Weights of a small transformer language model.
Size: 16 layers, width 256.
Each number is 128 + 32 x the weight over the matrix's rms, rounded and kept within 0 to 255. Layers, rows and columns count from 0. Numbers have three digits each.

# layer 4 attention output (transposed), 256x256, rms 0.0389, rows 59-63,123-127,187-191,250-255, columns 32-63
151139179090092169094091137147163138148071130130149136112163127063074163138129097157111085105106
149088135152118119095125111150155104124143081117086125170134184071135116150102099205124157172149
110127121140144080111140094097105139128110116147120099154115059129130060133121136112122153035138
134096158126149135124205154153153139129120138057109084116221138137098175155110137105110073195106
138130109154111141104137105143138148126113121136128118141115115107119060082111143164153158112142
107066178087137113151117143098111078120104100113180073146171115120112129159111105140166051116057
168124148135140111136158135133106064185098144089114100148123180099133137171133108199083147111159
110163110123156118067140144132163181098099137122138139115080109100143102152151142101093106024146
066116124173113118157132093181084170112134136071099072189126101152106116104167159124119107201144
059145094144097128148110097130111113111099129142119159163074156123139108061148087103120139164163
121126110095160096134112107182124106173095090087121117118157113143135133172159143182121085059142
157164122162122099100166129166167080153126131164104116101112143104117155187137133121074161117160
168126149081145107135100122077085154079131102191120090093096134115130118105146171103119165097121
152121186130155144122135163140092172095106131088108112106129122131190146123145133158066114143130
055107090085068148163167152105114112109121112128155086125112140081115175093126125183196065097109
135154097153125134166143138130121134119104134074084186095163118147126146116137094097062107127113
107130065110125137175142128144150071135143083163119141161173088139182184108117105093106136127119
115199145154180183101138178185120094122097148131096109165123184115073117177143168109110136155139
138116132086087102158149125150149091058088146172147140069056210138105125119166129102164110153147
099177161108136126136108140104069192052119137068175128173070096167130138067129055145129130139169
137155143083132110178137119128115085121109132112164112151078094149174087153132097136128118108184
# layer 4 attention value, 64x256, rms 0.0442, rows 59-63, columns 32-63
070094115088136138079134094165116124159110135091112093164154149144101121073114066111150084181146
123125110165142185111155148164138137126095084114093097126150144113125072128084150176131188167207
095194135143177096121131169140126161142159168143189101121068104179091139096109063162138099108127
095104093167091114093084099122087139136106134100189126138085153174137165133141071152108175103131
163134094127183158136120115149180143157147153100099144124104072108168124086115098124130153098153
# layer 4 MLP up, 1024x256, rms 0.0563, rows 0-192, columns 32-63
156089114075172113087151121115174142092145111136109119129150218131094138139135134124059147084116
129133142025151110111177128150122161080112109140084112093060105087152145110106163182134088179084
068137142109116171167108132129105170171139153095173126122078120180106115116119121126140149186126
081113114125166124138135157186065145141174160112076182110136155196117068168152158165133118113091
152084150123132168180128178138150138046117075159092150082134147117070112181085162155058038102130
109118142114163171168124150161145137099123096133151135084074154189155152075072180156114118143144
126123112074107109121123129117168124109123121075156145145199128135139109128117128110131150151104
116100132130141095131166096135042173106099198140130127151111132105145108154204107121163121148135
237161133098117118151110155152097147161049026116103160090081089161094079126177131033085122144104
104104126052157172074114136104191136105023128073127159140077125084088113021152118086116078141087
166127112140149063139118127107140130136202112135127151140125239153102064154180140133078114127160
139138145136136121110098131168138109173106099141123135119145167073159151103108141221153120159146
125133137084137154196136117206110136100110125112136159171085102127127208146113101145104087168163
084127118090179090171170117154038099164134174112143168087165140155088164117091174151074103118133
109134107110119164100128173138133135139150061120096179071131151118097141129100126083084142133084
151045156146162154119086152108099115123123137132120165123147084142139126084129056201127123069143
168151094080131146096164148115107126163139106118124127146106164172106112092077170144143084192185
147140154178167108123084139103130145106118096109108078109095099134100168182071153150152086119129
112070084166205163130094200177119123155140101135087172120154098105119120125136099174151138140122
152122130090111192145109139082125165059138196139116138090130113154071057094120127217127190136121
164133141116116154112167192160156142140095036085142186126118138164112151098141183150080104195097
153130156075189103129102110179144161089142121127135161121072163174096061122189188153108157085152
110097163113228151094127131124169111175115117115117092106109095182130078143141184121073100119158
173094120081100133101146145153139162106078086112164124115087107208075111122115141136104124157119
078095073139135100116104119146172125097133107158094144086104147111073078116119155255070096088111
144143082104141125103168179154065159162136109095132102109172104176118140116168138152174108175104
169153156163132086148108130142128120095145089151136120171148155158086128112117104144195087121139
188091147113081144186141120132181142124046153110062110166104166126106126118112104115147105135141
187131067104175129139157113112172110124127068124092110136126131129122137086120098136141101094126
144125047118130154141096137104134149133065116139143141136167144146089150055129166115130096096091
145165119092155174174171120141096152129132106109124152176136127132102174140139125146074115136088
134127123081119107123039133080149091144146118081125101117165184125153150067125117161100062177074
153166145122166166118075175144036199162115147125161097108146200146115142148150109140058170143094
101147165126151149203133196114167154087171136161110082143078094161021122130160149106135110168101
153138152144118082140137224143137130125112090083058126149096127134090142127131147124121110123101
148123132098145165158083088088070104101127196146096117122111145110131146148164044155107136131138
072093122135097133147184086123087119098167182118124099068121160135158173189088137162085148122141
123100123116137098084077066070170128089215165113152082088114212195157135105094187097063166128147
029105097102124147140126160147102105152083109092124185151158089183179138119081093135111156176107
072111108128138113153096132158119119141148146153129147131164094132160094137123127090110136150112
170138199116151149131167103181114193130164159099104105082094136175094166121138194124146122129214
124134078126129115211111130115143157087197118174148137116155187094147182150170169114077140165105
103101128083179153167099132111066118117093103121154101133086101132131112116146156110104145087091
100088131087129097164128145120169164114181104060092123173083137114108126100103200106086143180131
141158120113197050096112167159144130167124117139111129090051208140117159176126192135074086121141
128176189150145143134095123112068150127138190133120173109058158122119117124119093136113132144155
123131094150187167122121111155139132153119158165155161146088147201132148153129114125134106133171
138118138076113179136042147079185078167077139126091178126167130150082165157098151088102006130173
163110134120168096098153123156175138097138144094086129093120115148082128133121127142170099170127
120116173170135138089094149123120197100175088159055124056124143131104070140150161244119127107159
156096115112136125143094122154062096170080185154108167114098088150175088167135159185109128098132
067130189104134169131077136163141158172170151122109119113134097122103110131143125176152108128110
104063130088122142160093157107088157069123090097098099128137098099097111137140120141134179173108
114119128121126194121122141124124146128085119072142140080166146140141088122123070130062123187089
155108121123132156175113144098112107104170103104116094151109167174102060097119114163171141153129
130122144113141161135143165127155152077177071063088105146092104120083054126111150119141118189065
129090117089107176087114146139154145087113094123119073093159175158199157147107164151046084107122
149110101111133128120116147140080113059158057131092149163116158107119126130102136116098123168089
186101130138159121174106119196153127128166183024142159114072120153138139116177103095128089133137
129167115118131123186068114098110109161111163136096160096122116127160170062073147104119133150057
085133153103131111155063158145147187148149123112105084030120157195071124101140204116058094088112
101171128135136179111117168148204144117103147127123168115097091155128131136134136120092165173116
107179164154084196130133063119161122132165143100105097056137160143109123114144118144116104090125
138179162110155124158140108102129121129145103145113105154138135161083093105137108125159134120113
154151120138241135104075152131091136113149116094060158149136154161164167074097104202142109171125
088139109099117115094076154143168156152135108099130165143141097111158170119116171136118109166126
125139170138125121135121151140080118123109147154157191128104069170153150121140182116102159114121
117096172116165136116130125167174173151170095104115192138157162106158096084115168130166115124129
123114074105138134160107138090152095089129084165108132092113115097107090138152193111118111126160
085189125119156150135174109155127143189175195091185204106106114219168114108152132192116098164052
124140125131160124141143144101155119110166103144036144144103116185111145199065201234088167119125
138159163095176150143117097141134134139129128132149131113120160120130136060029116163116111177126
073112122138122132153080127184129167140124136134159141132119124081073124114129151144154136139095
166102185112148136145115102192098097156158167130109131131051191079089135124132138154090102212081
074086185083109097176119199162144144094087161104145131124162123154132112136148109124156140183160
150079116113119106151122144122131166153105129082167135133085206103141129048139111068134118123120
109090129139113109074128167087059144148142088134023130064142171123162114135162134152113100159117
124150111114224045141088073168139180129095112159113146155118172137114081106160122144111147124122
155180104140106187106137074167111187092038114182084181129139117108160138079102133156081172105186
107131107099131091171176166114091114086101087116142132145098135116118065147145125088137141153086
123121134112160138101149169151096073183142106124112163120130178112140136102114124165155046131066
105139124074136134094111137135141149149145193139083114094123109153156129138096096107098111105117
182108125089154170114108117135156168189188175065145162188081136174107126125127112091063173196145
143122120137134071114126125094156162103143116138138128079132144183069083138127174071091098102073
074099123126115110077182147144138152139161135166133112056099113192082158128123155149104138148149
119132055108086159175136100142120135120130138128116153135159114100118130102156128088137088148102
129148090128168076094130137172142156124158107112117113124123147111099131112091180109007156093115
175114101153122105136168105113100115124064105143124116123103197143081139155093113091134160109158
113107102112116166126132117136101117149119144167166131142070176121075146112050131180145157149119
123078168125111148163155083140084121131119164119108142130156148127167174170130143168088137112132
129115131105117133120117149116084211103145122117154119102121131142029114148123111129151125136085
132149078144143145212097115170145097130138084127115131140098139128110148128100121122155116205136
171133115082175161105110118112180157134155123113106090083143207100079151124144173129087118082126
167128124106088142059081135109060151111140147146121141150123200177036156126105112145133161153121
096151182111144120104117195194156166123152151103146147134077159153135141089085164124142128130142
156125128091144124072129148149093122103113105098130116032109168237106155160147121142099090149118
095145112104120136136099101146107177142115196103170210166157088057128091119152144121110154084125
118050123076116131109112107146143116183150130110080150111168149139157113155183158116124089126143
155104123108105119157081166182087104180177130092133096127111108141065167137077067142109103134109
139114144105129128099105091145159131151114116142060146093146129133135154096143140098082112129122
103069134123230159084141164107137169168082195171150136077104066127133115135089139178154135115128
163090201074162083132122120151153112078120165155176175100056145137129124156096103125112110084160
115087154111123093106134120141141115123140154115068134112165168112130115074142153176112135088096
117111134101153075142131125143182138110075169155109116151141119111120152045155131088111063089077
154166109141098131151120092124106138162139124111100154095119152129052162127130117208116089075084
127120158136142194255123131131103124168121097095080107155113131108110144170146130109169138112096
098128056126136129128142140138137177139079171144123131051131168054095128100101194111118086135107
099072194120148117125171121122114112113171067150139090118140172156169098105124165133127116123102
160110179086181078133116119145111168089095172089136197175129094120198096059106143108173129140111
139115146097170148132105144113141143149167144120122162050139122179137119175075088188147118151038
099171096070148140221120198148126134114138135102149166130108103136128110091149156154153101150173
119167113183096125074095154110158172175126105070081166121099129154148100144138112124152125133147
113150122068068102135083132210197168145128105126093111150105169146079176082155140090111109163160
077102131138115074103122119152175141140120114114129155157147134129070106107163137175138088129141
113089170145128111124129122159138131170118088136067194112144204082084103114110153113121086092096
137136133115136161115112165144092174151108153091123158154085118150117128129120173202117104115108
061051091101140114135108179168129103174122107091116165077104051129095176135160139100129100132150
140110111069182078178132121129144184125097135110116120055102153161093110157072099110105128137118
137100165087125177134166118110111151069152163158077071147147140149044133147147135141088125117111
181088095124163081147145138137042159116137119163123131140123136095123130124148119145136135108101
085097113123129138148146121108129166115148121085115136123094255155111123134134139148151165148113
117114107058154170158150161149119159158093125086114088129132090175132192178131143147095066134084
108086132170060067075133108108165136108104184095149159123131183164133066143137074104130167085179
172073139105087135140102097167083143089191135130145138162115116137152091158121176118149167151149
164085114159095191176068132106127135119138123115073125060136157107096082152127110133136096145144
081129089101140104180149146102134195154131116134124083100122137123123137108067113132132101116135
120155057132091103132142152152142103186098114115088116137156189160147160166098107176108110148072
161082113093161133154120080148118144159144142126129202094194129166120064109113194164121080153118
068136088147127146208092193117138146098117087051145126162099157114084138156077144147102054192114
174132139138137120175166111145085104169131136093084180150074136134158109139122114106114124072129
146113169069150101164082109106126152109109161122151136126079101161122094137088169175157119152140
160113115103171111137139090184123118081130147133134151171117150158082127171083147192087146122158
104096080132071082148102143176112105179088140129135162122084129148140115157127115090090075110167
180153151154117112098116178174134111126092131137115130095123096162078134125167087105024143116108
132162085111185058099089133140094160105132139118106115133139104131125102124109159155091117113110
150133095068147096176105138130157137113125088122122138152179112111125076123108133145140116146084
077153168093148159156137067158104142117101119067096153149137134094125113131155074162122077112105
175096126095163132129110190152174124124113125140132125146130138124095120129092113177166112153055
165168134104118136184152103176080151093140125129089160101127148122057114160145172124114120126146
126150128141173135152183167196091126142160172129145139125078110195131116108127174197118123120103
141070140123094160101089118130090165157179112058116127191129124148151109120130126124118119131151
125176156119164164104110147160116142131105124108161205107131098151122163103121155157133128147129
165162107124114088106096106144106180151095123139134171101141151150109161102137132135138172182125
083137138091130182133089124158136160141133062118120172112148139163114158088091103094132106142093
110153141151128135131125146108118140114177058101036113118124151101092149137115112127106116121114
111108127109145113082096161102139123160135116077131113076085207167080147120092114105087117159103
078118142190128107188130098113093159122191102169154119069098162100126108182119137072104163139041
132161068151137132179126156111098079140061150147140142142121105146157119114092086080135062159152
053166097148136098108163081074094079131139168142069197101148203141111105155055097167056113172150
142112120073178113136134202054149158108058155136119150088110064124107128075097138112109092119100
125163081160114146123099168110134110144110116124184118129056193194127148065122139082135141191115
137113123155172139138131142145136141101116118130151092135101120162115143121148186110054177072167
106123111098139126147086111121132090100125183114098123113124120064163126090146105138095102166095
122091111124171111134107112218096131139133104086057118182131120116129167121085139108165109153175
148171120155188115147124143084140213131130062133134099158127200147071117114150138184117140125123
143078136112179138113057183144065147117159131088134139097112137169118150133177142137181137177161
133151118110121165161117155092145150098159153145119164080133161138065142151110151113053105126056
100083140088152187138071185135092142160111098056141140120140092137069113162123152108114142159121
152080116142156168131135115133164080102157130149138082095102161192059112152122114181109157113101
159101092107169067157127121123109208090135093117123102158089145131098151133113137111142110144139
120143139099126122155100139073110120096097107131134146060137196113110130114105184114117080121145
117117078125139142209113102142116143099127167124142150158176101149135054156145140138133178115174
099191120128108112180127101173083092114133144130148192138117109204114135135143175160095148120142
109164119067162074181120123162059148108127119090165091129149139174097142083121138123139130206116
127118128133094126089096114135097148129106163153148147122097227148136083171104136149137123171119
099185134098109196181142157186077143185098091077120153142156104080112088099107194139078068156122
132108155161132172154089198107120181152127136131174102120104115148031118137110094111175135141170
123088124114091160153162066195083137082096212125156161139111107109146131114140107103133124142158
131063162126086171215113226138121134067099096177146114134107119123155137129132125112135042160064
119113111142167106183076148136167151136133149131145099123087079163126159149195114169137106145122
145109125136099138169144098173130136159123133119152181109164128164127175077075137148176122138102
087118123108157182155116110194102129134214142164097143101152191216132142122147104152146087157087
086140111101190153099109130076141194115107121146152118118154154098134123153128112175108105131050
067095124127157129148125176134147162116145097109070135146127126113135076157152208147114167149096
134140147116135084151112172156120147099113103091138183105106099131105138149094183117143144160121
099126126103150127156119142160149184154181126145075116096166112170103096109198116084111108119111
107156150039138174113151130170127180146120159112184140067118149132180136107099165154112102103096
095110123136161078139154167144110158113160097186090135070146199134179133024114157136098155162147
156108140103175148196046084182126120115059103157164175129169157126075160081117137144157133138172
159105125128195102100118122110129149066105149145136138074151104088109167133107121091118128109064
160130138141152128142124183147034136081071110099119093123140120083155181168054170100128046186054
149107113159132179185099101156128153094172123117171082152091157164103103142151122107070140143076
161158120079116113184114161142117222119187128148115138152101157141074145140127090139140118169040
056141160122138204113131112117075102151137130158062164089142103102148075117184145131167062102129
152171099120119182108089119127175187160101170142122091173157117207113153140137139136135154103116
133073111194124097133171108160096126022138142139121137107130151137138145122109130121110130160131
081150102074144116153047075118027114148128127140154154141148120134115047104172138123083164100088
128083126116161121135074105173159186131075134126137098086124094147087065112137153141108078157089
141099172159101124109041124192162167155133121119091255145116085085106092134148124131096198124166
121127165094089154139074136139114121104169112086082137158133217093081094189166131117112122185015
119189096111139092121143128134125103104148103168128155119127165083078146114144161107051118152128
130062201126130136126157129194100101137161114126092184105092120084159150142098138170066090159106
122162077146148111110035160131144122136105127126103080127083109154158054114136173078102028116100
# layer 4 MLP down (transposed), 1024x256, rms 0.041, rows 0-191, columns 32-63
153101147136098172147083122174085131122154099151139178076110121126172161127189110083082112139097
094217200135115108134091134193097192130109043149117140162115143099098131168144119167066133159114
122082081161107110116112106156102113106124078141116083116155161097145148124156122106108124124130
176151123110146152108103135109174158170119097113137122125176160164073126134149134145124169145176
106135079176111142116087109099133162141107163124135132171159055089167151118191060144219171135183
128100115138112120090165125113072083148123112115088161134166086110146163151160106101044118135102
135128098202143114194156121168086087091101155191108152126081097107126117150155185052126169092140
140102123118108129101161091099162129177159119140142123151138129104095121122132141148118163119108
129142130126095096133125124049134175133131166174089087152118115081117091165108121163162160180135
147146122172040125112103073155142153161218095121183114148186155123149159206094111122107133082176
104180136142159093074142130200077105127093166130153084139135068116151099119107027121156131168067
146080108140136118167126175168110155132187163128079107137124141174116150115115147115139130142108
141075082181152114155147146189106099128086158082129205114159169103151132153121161126090141171070
152177138110094117172132153108183129148098057176072160146085084120131144158054175116211152189138
136129126142114117129128063093137125076090144104109116152083105183146134186102151154170148137160
138133199133152103128155111129080159201096140086134124166099153141127090102128158163138069137174
075090134130151124188122158137129170108119111149119142103108072123095167138123089145162148114096
125155156165134123125122071176092095096136169164138123112125138140139136093164164118101129169113
138120125131131143151129091113109179111123121133159130153170148176139083141139102142117129170160
161134143128139109147125147116140143024170106191158101141120059140117156047168088067093141107168
081083156123091126123120158129176085091122166143122101136117116161094178084104139127171150110132
056158130120132211134142190066076080155111097127124093075200105122129205159113004110151101163072
094184089140109101120127154099088160118136157104061131092121160061152123105086076132111125123112
223094149130082151097234089070096094138145149161090159128115143076102134125176125132158143129174
159074118130123134199156114135130150135133063133080142091132077172121083095121143108174149131196
164130178104105141087047112139211100058134106106093141141117124126159122137067112115152157106113
103130119084108172077175121155110100162121131060105117115084138157164109076124127130095175139130
095195120144152126121098138103118139113170090128177150161176052142132145154137152111136156151091
113096191065136156093089126193148155168149192152182085094136143130127135107156144109093175099193
146112142120112172074112116152124139113150106117144114144141210112111153058092161129136184080166
201107130203151189091101180120100108109119136137154113145105126133153097157085149149176197103138
137175159098164138129122127149136114130112070099153137110094166114141133170104087076082069119088
099086087140130140114108163080159095131129155106093127117106113166177142146123202180174187220111
182094156112076138091112118122181113152121189138147113136109137118106095129135115137084083120151
118119122088144140127125082069134117174186136126142154110168087142130113145099114120160098107173
180165121046122070140124126136133164076154104137123152150121114112063157102136171123207117101139
099174170095076146103105120125164152155152123073092109142114106182105073092164145086101157166108
130143077091138129108113141130132127157187071147159140127093117131148155107117158137100118160102
143164177165131222130137126114095182093239102130082154147132155076087113101160177085092160142162
142161166136121160121135178138168154120101159056106111136127155144064111104148058110139124143172
145109170088143115061190127128077074142159120141134123136104111130130149101114075149130100183069
117113130136132150150096157178127109077129143159120141122104114109100141105111109116151096102092
113187175127144149083186122136190133130118118127100104125132198113153173116071113176128129162120
190090169123108091180121152159077122125144105118101161171103116099137139119095176128156120138090
109142177172138146198104139119113119162064062115146151108119092117137166099040036117179127208096
108086105115099108100137120137162125127133158148103081086129107163095121152164136157152127133144
137111141057093117103095085123114148118097112130148129120142110100164181170141123110054167106114
155153155091122129189162082217096176122157102101128131145112108146132108139104095157150147163187
111083139168106156123083124152078165114112123116155132136130151114143122130108146084121100104143
121163097090090129181117142119197110094074147092156132129104108139129116112099124079134090127095
153168167093136135104106099087124134073120146153154142108095157123137126116156200078139185142123
153065136075143150112165154046181091130159078124127123141106160184075135114126104136100173121157
096140147159160164074117130165137133148126133142184137143103172182137128107103118126051161122126
158160098187104063123112150154179118057156102127129196211137191089065221101104153130144169140142
136150149156185096108148109135165106095060155110167170154102116059103149138154158051064134114102
158127125144155151127136146131126190132142126087130124135139107138116128138109112126186120120104
156132097157105157162120071090126142126017123166142091142127133129116239108106069088164149100093
107135125136110165124115100108155128171098175153072169126135077127120144170130064119121142144153
149134083159099133093137113145059085118107071162137126110139145135113131158168151061154155106096
078064156122089184094147143166144167129126129166154172140113107108027102126198146172092093125195
159131135162116116105151160147125152124149095181120205151102122059100153163106092166094172126131
109111121136140068146090123136066131128158139124108120154155176102092115150135124076122095100140
170151078116160088156117166120115139127072144110117167151074106104136141155158120094178093173110
100123068134100092108136156145058137142129160120226141116142122111167145059114135145136134127119
113143135112119118139161185134098102109150121113161128133096129123136086122182114170155091143085
156117126141191150144132099097120119091152140144136115111100123093112110144128094158114155091139
125094133111114132147117108138165151148161146111100087147124142122100061103129132132147154141145
144114124100084095141126102142121118150132095123198123133097073110147140205105101125155137141153
148107116157113125124135154100136179148144145069145107065157133183099086089117087158170140185126
181054114159137094102037111159161108096122096127133045127134138094047116116083121115147154095195
141121100166097109213142049164056110123111165155187087109167112070155184165153045080127128098139
164185117083139097113101152133092135076108096082111105175147169105148169126162087099143108114131
143128111129177077089145172141104130158167184188099145136128129181171086086186143130125069136094
104125053105122163105176169052141134121155103151157094125175154077165145144110130135125170093202
149179088143119151146179142136077168157172077103076114195082161073141159125131162133091146121105
129148174145102159113157138115090067108104105160129117126132130097149113164186124151148154048119
092102155107128150169118157155061154098147174140168144142100098138151111114183124144119173129142
112180160162145171124124104144148136108093087139078093132118117063108155102186136075147145255109
086094139135148122134138172123129139141147076174113151136120106103161129132109132195151132193165
122192164173146128071154066112114125104091124112103103111135122149125158112146123154131149087125
157084136196099155177133040152120130089083140131117163049143079131138141155113116100126120104150
132162131072136154130180178136151132089150124119137151151056132141136184136141083132165089170097
119153082098125150092142104103127112121116139111163104104171146132151130127126112153165122081144
143142090115101114177104104128020129146144176141132141087077123075142217152138109158132141100114
180162161130180093171125145081110110109106100060158136224119098073146103112115105122091112115121
140102158142197103138119136085130171167129105157130099084078099152120127103123101156117136123139
131090121071129156090119113138100172131129154154159159108163143136110144170176115119078133053066
163148102113164155145144127082198131156122136144164112046119090129085138081111138164124093147163
170133099106116081148127105105202165092105085072103127142116147107208145151132074132115117137172
142163154114152084153088137159133146120132105122204125139102110126100121104133129091174104215111
124191112057136104146176155110096167137151161139179151101173121093132112117198091116129099139145
150093157142101112078156163144098187152123115112114088121106091137102106077111123097154108118126
138140112115193132116156119131093154120102116144168152087066105030129140090101148119146136210142
082197138100151127120150128150168108090091133092176114153107093100173132108127086123134120123140
143110095127114142164137089086055106143103147139079105145134131147108157177164060140098093079126
190226122119155120095158155164137103084121144133137181173103164092165165146115151083107178139146
132148112198115089134120187076151114075150111142086124106063108118107127101136133132154106150107
139189120129116104131130127143090155110100143131158135123112072137106104114144099183160126139179
116167147145143128092181100158170126123100163136109142130135189147159106111173148120085170101147
124117121111115055138161153150181117154091116141203128179121154098082150099136153154145130074172
130205166146123105138130130126121130142152131122105140137121120156078151130117106163081132059124
172151118116084115103182157124144161102112100127122069125091107103153162121134126144115157084110
151129171090128118185144158095178124155134119159144121111107125164095155103108083099193197140165
105108114153142172131124121145066136146158108123163112076137059175130141132154125161121185132199
150136161103163176105136069113153119116106163190140138171117152163139134133065115159209184186164
148106117132172088069126174164106140117136108140150113097140185141087132040150163119139122129125
119075176171128122138099163117139186112091085117120132079151093128109098138119107182079125103109
165131098145107151156132154127210137091080123125077174118143108171083135131136076166142117148121
152180130166120160114133109146092139111175128143122091080110088112106145135135141150112139127131
154162083127127093077127141122165144143137124117165177195103114120108173123127139102121127132029
132072127105124146092146108110151177108112155108114065139141125108131166166097167061079137114094
128106117093135119216142078111116109114150180165186088140163181147119149125127137112094103055074
075115091134106126107114097174154123091079142129115160158087131108140173066160081105142097156109
176170128181111164112081178136158136099109120101125110081132154169123107174099089091174161070124
148177066092095108121179154128114152097130155161134119161103062148165124139152113110119151177164
119141117137137145151171118135161103100125128196088103136073144086163164093147139102134133190131
154127129092089158094118057122136161092145141091131115153163184143150154098114105096137106106068
120075111175113145122147121082160045122050089163071117116094123113128120132144130177180171140132
110162055141125085088127076135149133195104128132134132111156066119135146143115125087117172163113
098091132070100153085115129094146151115125103071119144097153094190094101110119150070191124061190
137140129124141117111142148170149143160149161152090161142112081118116126128149085077089068140129
196209106133059164120151142136096120116141124047133177151140166169179142140172069150052095115066
157130143085103203201184187168087115133101125113122086104145119183137192101167142152149085180080
135201083191118118095151137174166109083111154144097118110079138095140150100136159044085087095099
130168171100101143164085110133148135168122157095101108127129086153107127164164109136103146106165
146165116100111111165108117097163118143060154115119134118151194148148152112106135139180111114114
126120183117125116143163105110132135084159125153158083111092098125084139095135123124109101123161
170110174113144048118085149137161166089145145168134119137083074114130167145142059117149195119129
117139096063095121188117167141113121150069178126120144170184095191142154131123093101156155138086
060154112116142084087117172176094108121114144126154108096102189146101163091105096107120124142125
148082124135149151075118113165092144145113092154124108136115096126146159164112097108182152182140
147192111163165091076096166079158129112136122151126095094094117130168127155144126122131123145101
199131197124121195103141098082125174129133050069130039102183140223128067125098120122168126187099
133084103086163131147148122074107123137098097140095145130135135118186148131109171090179081157175
135138174148120156119180133153100106127114064109136115155075155151093126103154091219159155109147
111201158089112122136155154200102146127137137100156124092111085166118067106163134114104132101125
165127128156176118103144161120095152130147109164116115149111122137140083153119147132109131154150
170146117165093123123153178145088094126090080132162168135150067158190129076120105152172107107167
073118118073123173105144167153126089111128149128153151115128085135124165146116079048125056146159
178056186115146143082098064072125129122130070122107089195155095140092149153167108148091103102230
111190111139083089137208144140107115069116177091117145108108142074133131125134146157159152136115
125096117162108088140125090102123165117157166125152070101162156068117112141099125102132124150133
123125130096064117155134155111161104116122136159144095183126171139178105083131176148114147106152
147130132120129116159158146109102104169137186110111128091159086147097081173170152116089150152131
147179097182100165104125150121102122076143139173136138110146103137114142158156186208187145135075
120183106149093167063145153115126074075086130094149115114103117112088141114142108137146146136161
186100101110127159090079153116104167156116201144140071155130129125129096192180089164185175088149
142137194140164115083120114149078179082136139072129092082154132113153155116145140118086176096133
116138127152146117160108114169177145145110092078156136175136084069110105143126130123124073126154
110139155082087107083102087203103090164119110094150149151151163155100109147111097180129091061124
166160132108095101171167139134122129092070144107131095164125076074115187066137126085137082121093
131162121097110148155144111130146126098152096145105160115109175129119164170164104158177065129021
188074128093145181083148125134159144135147082126139082061080194218035134155149121129132146182137
163123137145161164138149145139148080113093134128090197189117110193113134148161096121101130054131
103120142097147121122141157109122126166127067122129132120085106142109128095130101131129072089095
078155095132107117121156124130112130140196138090151064147151152143124153162130120119111117084117
087163091115159132114096127145081079133117155134131124125104102119111092095071160144121100105147
130194136234082145111134129121134100125111097131137132156112133111137106161179142152127122116120
135123108112162127101114099089092163157106163101139158105147105104111144102080120102137096117176
095129125135101156105155108132160092136186130156135103073109120129179160146127105111185110128113
159097147168134149117109114230090158173157178106116122137101037132137160139136089130137120164120
085142162106090132106091125123119104118086110128106160138134150096127179135079104134114137175088
134038134127098104109101123095147116166072086166146117137154117056138126076107101113165079098128
169128118141088116103166140145168121069125113144100149200123147152104120177138136057056163101121
124106111163154102121124131138131074104137140133112142095125124143130170099124141153069149151118
132071132150156058095124101146157145120164162186106147101097142136088191117097052115174152133139
072095144098144094161103143150142155163157137074104052218140173118184151152146107172129152132129
174160156090128092069119103150120173112128099128097141094118188144130081102139155156116079150091
143212124113148115136117086147129108155127119135143107164138173122159135163089108173167181143192
084122130103114174118103113132103101135118134144143158127154136191103111152101076124137142143118
159117111129181144208108131165161137126123146124142135179095067091149123178144096122092144111117
135082130105120150153120153109110110157083064178196121066105149144092183059123115159113069094076
136147141185125132170179140140103110146109139113161112158124165152107061175124149088216186122166
134160128153159113161076131128164072094096105183084143149134108105106157143151105125156141099119
151126122105157145152095091104139075186163166168060135140139139137166105159173099118075130089114
125150163255108130141122120047121132155112109196099145110115115063085166149061067170167183163054
168145113100067080151156137141090140089057058078107135130140168148100120125127123128116130117155
129191096115157083144122133079120143107114113100050182092111020062137107084150139141134127146114
091117159140140158099125169114109203167169135106125102154018115165167098203161107114091134141075
131119146105112166116132121156140139106103109135095105131108132170151103093131148160175096130186
146111133150127110110105123156120136090130147175155134149206116153136158067151122117089133191154
106197099142176131114132129155123139154126166103098205090136108091120131142164120050161146145141
061081099093173082130149142141155090171180109084143151180112104151099143098071131098113123111158
138150105136135079111144108141119197106090126129100116176149118206091156177159087122139152124103
121116164122161116137146126155076106110151088139176185097139139057143110124108138090145148128116
168123182140165228162121196120141115170094142145088182143078148053087091129124091121131109169164
103120124169118102145150163075151112127121125151110124142132103139166142069174116113118115144056
188157116159127078138101160154121152126192074127195156132136088151118114171121118141145147063121
154154103118140137143146103076104103131112130128138152137165086147133112120130090099144095123170
165223109137105077151127115174102070173132144121170203154158100152165172088141095099126147090132
112105151084165103133145043099168160156110146123097165148095092142135101158171120100128107118095
092114068191133100053121149058115156124081190099146078102173230181071086121126113111158135122137